Weights of a small GPT-style language model, trained from scratch on English Wikipedia.
Architecture: RMSNorm before each block, rotary positions, untied embeddings.
Each number is 50 + 10 x the weight over its row's rms, rounded and kept within 0 to 99. Layers, rows and columns count from 0. The size before them is the row's rms in percent of the matrix's.

# down: layer 2 MLP down (transposed), 1344x512, rms 0.248, rows 1236-1244, columns 128-255
# gate: layer 2 MLP gate, 1344x512, rms 0.217, rows 1237-1244, columns 128-255
# up: layer 2 MLP up, 1344x512, rms 0.211, rows 1237-1244, columns 128-255
down1236 100:38 46 56 35 57 74 77 45 36 52 58 37 47 42 45 54 45 47 48 39 53 47 44 49 38 34 38 55 26 35 49 42 42 39 36 37 49 37 53 46 64 37 65 42 52 55 55 28 51 48 39 75 47 56 52 46 49 46 63 66 56 51 55 39 52 35 58 64 43 45 79 57 60 62 56 43 52 38 56 49 55 67 42 48 66 47 33 57 38 42 47 59 63 51 43 43 67 57 61 72 53 61 48 57 61 46 52 49 45 50 61 50 68 47 58 55 47 55 51 44 58 51 30 35 45 56 53 48
gate1237 099:44 41 29 33 49 62 37 66 49 47 46 48 56 27 47 26 58 40 26 43 41 51 43 60 65 56 53 57 66 40 50 52 63 51 45 48 42 52 56 49 40 48 56 50 42 53 59 63 44 42 45 56 54 39 38 67 63 40 42 50 64 55 67 41 61 44 53 45 35 42 53 35 49 42 48 54 45 53 67 60 39 64 30 56 60 47 53 59 46 66 52 38 51 39 55 63 41 56 56 54 63 44 65 63 34 52 48 45 48 39 47 58 47 43 46 48 52 44 55 54 65 45 53 47 46 37 47 57
up1237 097:44 43 51 57 43 49 45 55 44 43 58 54 64 38 60 61 45 34 55 42 55 41 63 52 58 42 53 53 61 66 39 60 63 54 58 54 52 42 37 51 33 54 62 54 43 63 52 65 57 52 59 27 52 54 51 37 67 43 37 66 28 59 40 57 69 41 51 62 53 56 63 59 61 58 38 30 57 57 39 50 51 38 54 44 52 65 84 36 57 52 42 58 51 35 60 45 55 40 46 43 56 60 48 51 43 54 66 32 56 43 42 53 43 33 67 51 41 40 53 50 51 40 40 51 61 54 46 45
down1237 102:43 63 32 44 29 55 61 38 41 49 73 41 50 43 65 45 60 56 28 54 56 45 52 59 49 51 43 46 63 49 53 52 47 60 55 54 53 44 63 46 45 49 57 55 51 51 48 63 53 27 38 45 46 49 36 35 39 51 56 51 57 47 45 55 55 38 71 39 43 51 53 48 46 75 50 40 52 37 48 57 42 59 51 57 62 35 52 63 49 43 38 35 45 53 49 57 56 53 31 60 50 44 46 57 53 54 62 54 54 49 39 71 47 54 54 51 51 59 49 52 52 34 43 54 64 41 25 53
gate1238 098:39 57 43 25 50 68 56 32 63 57 49 58 55 46 46 47 40 30 74 31 54 67 62 66 49 39 53 27 46 56 51 57 54 61 53 55 39 48 39 48 64 40 55 40 60 45 59 48 70 55 38 50 48 49 49 49 58 51 43 37 69 60 55 51 60 46 63 29 49 34 50 58 23 46 37 37 47 23 32 67 54 45 46 47 47 48 39 46 36 64 42 51 50 42 37 35 55 48 44 55 40 51 51 51 61 47 57 58 40 40 62 62 46 41 52 56 41 36 41 64 64 39 51 54 56 50 41 38
up1238 097:77 59 53 39 62 30 54 50 39 57 65 45 54 47 53 30 49 47 42 33 49 54 50 47 47 57 29 51 56 77 37 56 47 46 66 54 44 39 62 46 35 46 47 34 38 47 73 28 43 79 63 60 45 57 49 45 58 48 52 49 45 51 76 54 71 50 43 53 31 55 63 52 30 49 65 51 47 40 53 40 51 33 49 68 48 38 58 39 46 42 55 43 58 26 42 50 36 69 30 55 47 59 51 55 56 43 47 32 53 45 45 45 41 48 25 45 50 40 48 42 79 55 55 56 53 35 61 38
down1238 106:60 49 50 48 56 47 53 56 52 54 24 49 45 44 54 41 66 51 49 25 60 46 41 51 44 35 33 28 50 63 53 44 66 47 51 57 53 42 45 52 54 39 41 52 55 61 55 39 26 58 69 38 59 57 47 51 47 65 46 40 51 47 48 31 64 41 56 56 30 52 59 67 37 59 58 61 71 72 61 52 46 60 45 63 46 36 57 56 30 70 45 66 53 38 63 52 39 47 52 61 49 59 50 56 64 48 35 41 58 45 55 34 40 36 38 46 51 44 53 42 45 67 56 40 45 55 49 42
gate1239 101:30 37 41 60 44 56 41 46 39 49 40 77 63 36 48 55 71 43 58 73 48 55 54 62 48 48 37 26 43 56 55 41 50 51 50 57 57 36 59 44 58 54 55 36 26 48 58 62 59 58 45 49 40 47 29 46 71 42 46 47 47 56 23 46 53 40 45 54 49 39 43 54 49 43 55 49 45 38 46 55 53 36 59 55 33 54 49 52 41 34 48 39 59 53 61 49 44 58 34 43 59 40 61 49 47 58 51 48 42 49 60 60 35 48 51 43 56 42 58 63 40 47 41 54 42 51 47 57
up1239 097:46 55 64 52 64 60 59 46 61 54 62 47 56 51 60 42 43 50 61 47 62 45 53 50 62 42 60 64 46 58 54 67 67 44 54 59 60 45 26 28 46 60 43 64 43 43 67 46 39 51 41 44 60 48 36 57 37 61 44 52 62 41 47 72 39 37 58 51 43 71 57 50 41 51 54 46 60 69 60 58 63 51 63 50 51 45 54 53 43 52 55 49 62 71 41 37 68 42 57 60 34 56 28 46 52 30 46 51 51 40 40 44 36 63 50 61 34 33 44 53 46 56 58 32 66 46 54 46
down1239 105:48 81 56 37 53 45 50 54 46 57 28 45 57 49 35 57 44 45 56 55 75 42 55 37 48 62 67 50 42 47 44 56 54 60 50 40 47 62 40 34 52 63 59 54 59 55 52 34 36 51 53 57 48 45 48 55 38 49 42 38 48 57 68 68 64 58 54 52 61 35 44 51 30 44 59 47 64 43 56 62 57 55 37 43 58 41 39 54 54 72 51 40 61 47 55 50 70 38 55 54 36 50 61 48 56 36 61 46 57 49 55 49 45 38 24 54 38 53 33 33 54 51 68 57 45 48 49 44
gate1240 106:70 51 53 58 55 46 76 71 51 38 53 60 57 61 59 48 58 36 37 40 41 45 52 52 77 49 63 55 59 58 53 46 53 59 58 42 61 58 45 54 59 44 65 40 44 65 47 56 51 52 53 55 39 59 34 60 52 50 34 55 47 67 38 48 46 70 41 60 45 46 34 47 36 39 38 58 61 50 60 54 53 37 61 56 46 51 47 44 53 64 54 37 47 72 65 73 51 40 48 41 57 61 42 64 50 48 39 34 58 37 50 73 62 34 16 38 43 49 41 31 57 50 47 67 43 38 34 44
up1240 104:35 50 46 29 43 52 49 55 47 56 67 47 30 54 53 36 55 61 59 55 60 51 46 42 63 48 42 23 36 42 70 60 53 46 47 45 26 45 29 33 41 69 54 46 60 50 56 59 56 65 63 51 64 50 56 45 62 41 67 51 45 41 61 68 48 35 44 46 53 68 53 37 53 47 58 49 42 46 51 59 47 54 43 45 53 54 34 46 32 32 45 64 78 39 54 42 37 52 46 52 43 38 39 56 47 45 43 63 43 46 54 52 52 65 67 50 57 58 61 53 37 53 44 29 48 55 70 50
down1240 103:28 50 46 51 41 59 60 53 47 76 51 40 63 39 31 51 59 58 62 32 53 58 62 48 41 44 48 47 51 39 54 55 61 68 68 54 54 38 48 31 58 46 52 49 39 48 43 47 41 38 59 33 34 57 48 61 38 49 54 42 51 50 55 50 54 62 48 52 51 55 27 50 54 30 60 39 55 63 50 59 50 44 71 52 56 36 45 64 53 61 57 47 40 61 56 62 53 38 47 56 45 47 53 56 45 41 46 57 41 47 36 40 48 51 31 54 44 55 76 51 44 32 38 58 61 51 47 66
gate1241 103:73 37 35 44 31 24 42 62 44 44 51 72 53 45 53 60 54 61 55 66 38 57 49 50 53 38 57 42 48 50 51 42 43 58 58 51 70 40 45 53 53 69 42 38 40 49 57 48 35 58 63 55 65 38 53 49 44 49 28 50 45 33 51 64 64 66 44 55 54 62 52 42 51 49 60 59 45 40 42 44 57 59 61 62 56 38 50 43 52 62 43 45 31 35 57 52 44 53 45 54 68 36 51 35 54 49 41 51 60 37 73 38 44 41 49 46 62 61 57 26 52 31 40 70 37 55 57 40
up1241 108:56 53 75 39 54 53 54 44 66 55 46 32 54 46 61 48 60 40 51 58 61 59 47 79 54 75 53 59 55 49 57 29 51 53 45 34 42 39 64 64 42 49 58 49 40 28 30 51 48 58 37 50 47 43 61 45 48 59 60 48 63 73 35 53 54 55 45 48 55 42 74 41 42 50 29 50 47 51 68 47 38 43 42 45 56 47 53 46 53 43 49 69 69 65 42 38 51 55 57 57 54 57 62 66 56 51 60 52 44 42 45 54 58 59 61 47 63 54 37 54 48 43 53 41 56 65 63 52
down1241 108:38 58 56 51 48 52 59 52 50 53 50 45 36 45 57 66 45 43 41 36 56 43 41 50 43 66 43 46 33 65 40 40 42 52 47 52 47 59 54 74 48 60 55 36 55 45 54 53 60 49 38 38 39 62 50 20 38 51 61 66 38 60 61 42 50 46 57 53 38 50 50 46 37 39 33 32 49 56 69 37 48 46 51 45 39 52 36 49 47 37 49 49 55 52 48 49 42 53 33 58 52 60 51 52 42 54 48 35 34 59 39 68 46 57 52 67 57 53 44 38 43 48 48 66 59 59 52 54
gate1242 093:43 37 40 59 55 49 53 46 35 54 53 69 67 43 59 55 70 42 50 37 37 53 45 48 53 34 53 49 34 37 35 43 37 60 56 45 59 53 41 36 65 56 62 55 40 56 50 36 51 42 54 46 71 36 42 59 55 53 61 42 40 46 38 53 53 58 37 58 41 50 39 55 55 64 56 63 53 59 39 64 50 47 64 63 46 35 55 41 34 61 67 39 47 43 43 43 39 58 45 53 48 18 48 61 61 29 54 29 37 48 46 38 52 53 52 52 55 61 50 53 48 49 70 49 48 41 59 34
up1242 095:55 43 39 42 72 49 65 50 31 59 39 64 56 64 43 51 62 45 58 37 49 49 61 49 50 46 42 31 51 63 60 66 53 37 62 54 50 55 28 50 55 57 56 47 39 50 64 56 59 49 53 67 48 39 44 58 61 47 56 65 31 42 41 40 46 32 67 55 63 48 52 38 57 54 45 50 39 49 37 63 33 66 34 56 48 50 44 46 56 43 52 49 59 44 59 49 61 75 45 40 55 53 50 40 46 44 64 46 57 53 53 41 54 53 61 42 63 54 54 45 50 55 33 50 31 73 44 49
down1242 101:36 58 41 55 46 68 43 64 38 28 47 25 47 60 62 28 56 56 74 52 57 51 41 45 65 48 23 38 45 54 51 54 47 49 41 61 37 54 56 50 47 48 43 32 66 48 52 39 40 39 43 42 45 40 41 51 54 40 43 57 48 52 40 45 61 59 48 71 56 51 49 46 44 58 49 57 58 53 44 55 54 56 61 44 48 66 48 50 43 38 58 56 54 50 62 31 29 60 57 54 61 58 19 59 40 42 53 49 68 58 55 52 63 49 57 29 44 44 53 43 51 53 67 40 50 44 43 64
gate1243 096:66 42 38 47 58 47 57 47 52 49 48 64 40 64 58 42 25 60 44 35 49 51 34 46 50 47 54 58 52 42 50 38 39 33 59 45 57 58 50 52 48 50 57 44 48 28 42 32 62 49 61 61 47 54 53 55 33 47 46 46 34 65 36 47 41 61 61 29 44 59 44 60 46 48 39 58 60 43 42 53 63 35 39 46 42 68 63 64 48 43 51 56 66 41 55 40 40 48 48 63 49 46 62 49 58 52 53 29 49 44 34 61 48 42 57 36 62 46 63 52 49 71 54 43 55 48 43 50
up1243 090:34 66 49 40 49 50 43 48 55 43 45 61 48 57 43 79 47 58 46 57 55 64 59 56 49 58 49 50 48 55 49 51 60 46 68 42 33 37 51 54 62 52 54 51 44 58 43 43 56 55 41 44 73 32 59 64 62 37 35 61 44 46 43 66 44 42 52 59 60 49 39 57 60 56 63 41 48 50 66 45 46 55 54 48 56 47 36 42 64 34 49 39 37 47 58 48 51 39 48 45 47 75 40 37 50 54 50 56 54 52 48 62 42 50 55 61 52 42 70 37 53 30 40 46 38 42 53 24
down1243 089:47 46 45 51 35 42 59 49 52 54 64 50 33 52 47 66 56 53 32 44 60 59 54 49 47 64 51 39 46 63 35 61 58 51 52 52 54 41 49 45 62 46 57 63 59 45 62 60 39 40 48 56 36 37 52 53 52 45 47 50 70 47 60 52 42 65 51 48 44 42 37 43 41 47 65 49 54 55 47 61 61 31 34 45 46 61 50 31 50 56 41 53 51 61 41 39 51 42 52 48 56 31 48 62 66 52 41 63 51 59 34 53 48 63 39 29 58 42 58 45 64 40 39 56 58 47 59 43
gate1244 095:51 48 42 48 47 50 58 38 44 52 47 39 58 61 46 30 64 40 43 58 25 45 33 37 60 57 41 53 43 53 52 42 59 47 44 60 50 55 42 38 57 32 45 50 53 43 45 50 65 46 43 55 39 51 50 53 49 65 44 47 40 37 66 47 56 36 77 59 53 48 48 49 27 48 54 41 49 46 56 59 30 44 47 47 47 71 53 34 53 44 42 44 37 49 54 52 51 62 50 61 47 35 42 44 78 51 46 39 72 40 39 47 47 45 65 38 39 64 54 40 65 36 68 41 52 44 57 57
up1244 101:43 43 47 56 64 60 53 59 60 53 53 42 60 49 47 54 67 46 55 60 40 49 55 63 42 50 44 36 46 61 58 51 40 40 61 49 53 67 52 40 31 49 35 52 37 34 37 41 57 47 50 59 50 41 44 46 76 61 27 54 46 36 65 34 44 58 62 66 63 45 43 69 31 55 60 56 54 49 48 53 47 48 65 51 48 65 48 48 53 55 47 45 43 57 40 51 56 46 46 45 78 59 57 40 45 49 58 57 48 66 54 51 57 65 50 63 48 53 53 49 58 44 40 58 31 50 59 43
down1244 094:54 55 55 43 57 63 53 57 54 56 52 50 44 68 48 48 38 44 53 43 60 30 56 51 43 55 53 56 59 61 51 67 62 52 49 35 48 36 39 67 53 57 60 52 37 36 39 23 48 55 51 34 56 54 60 45 51 30 55 45 42 49 48 51 59 63 36 45 44 53 50 39 53 43 35 56 55 41 50 47 39 46 59 33 59 48 22 61 76 42 74 45 54 41 38 55 42 39 51 55 59 40 55 63 47 54 52 52 37 57 81 69 49 62 48 53 51 42 42 44 50 51 53 53 59 74 63 55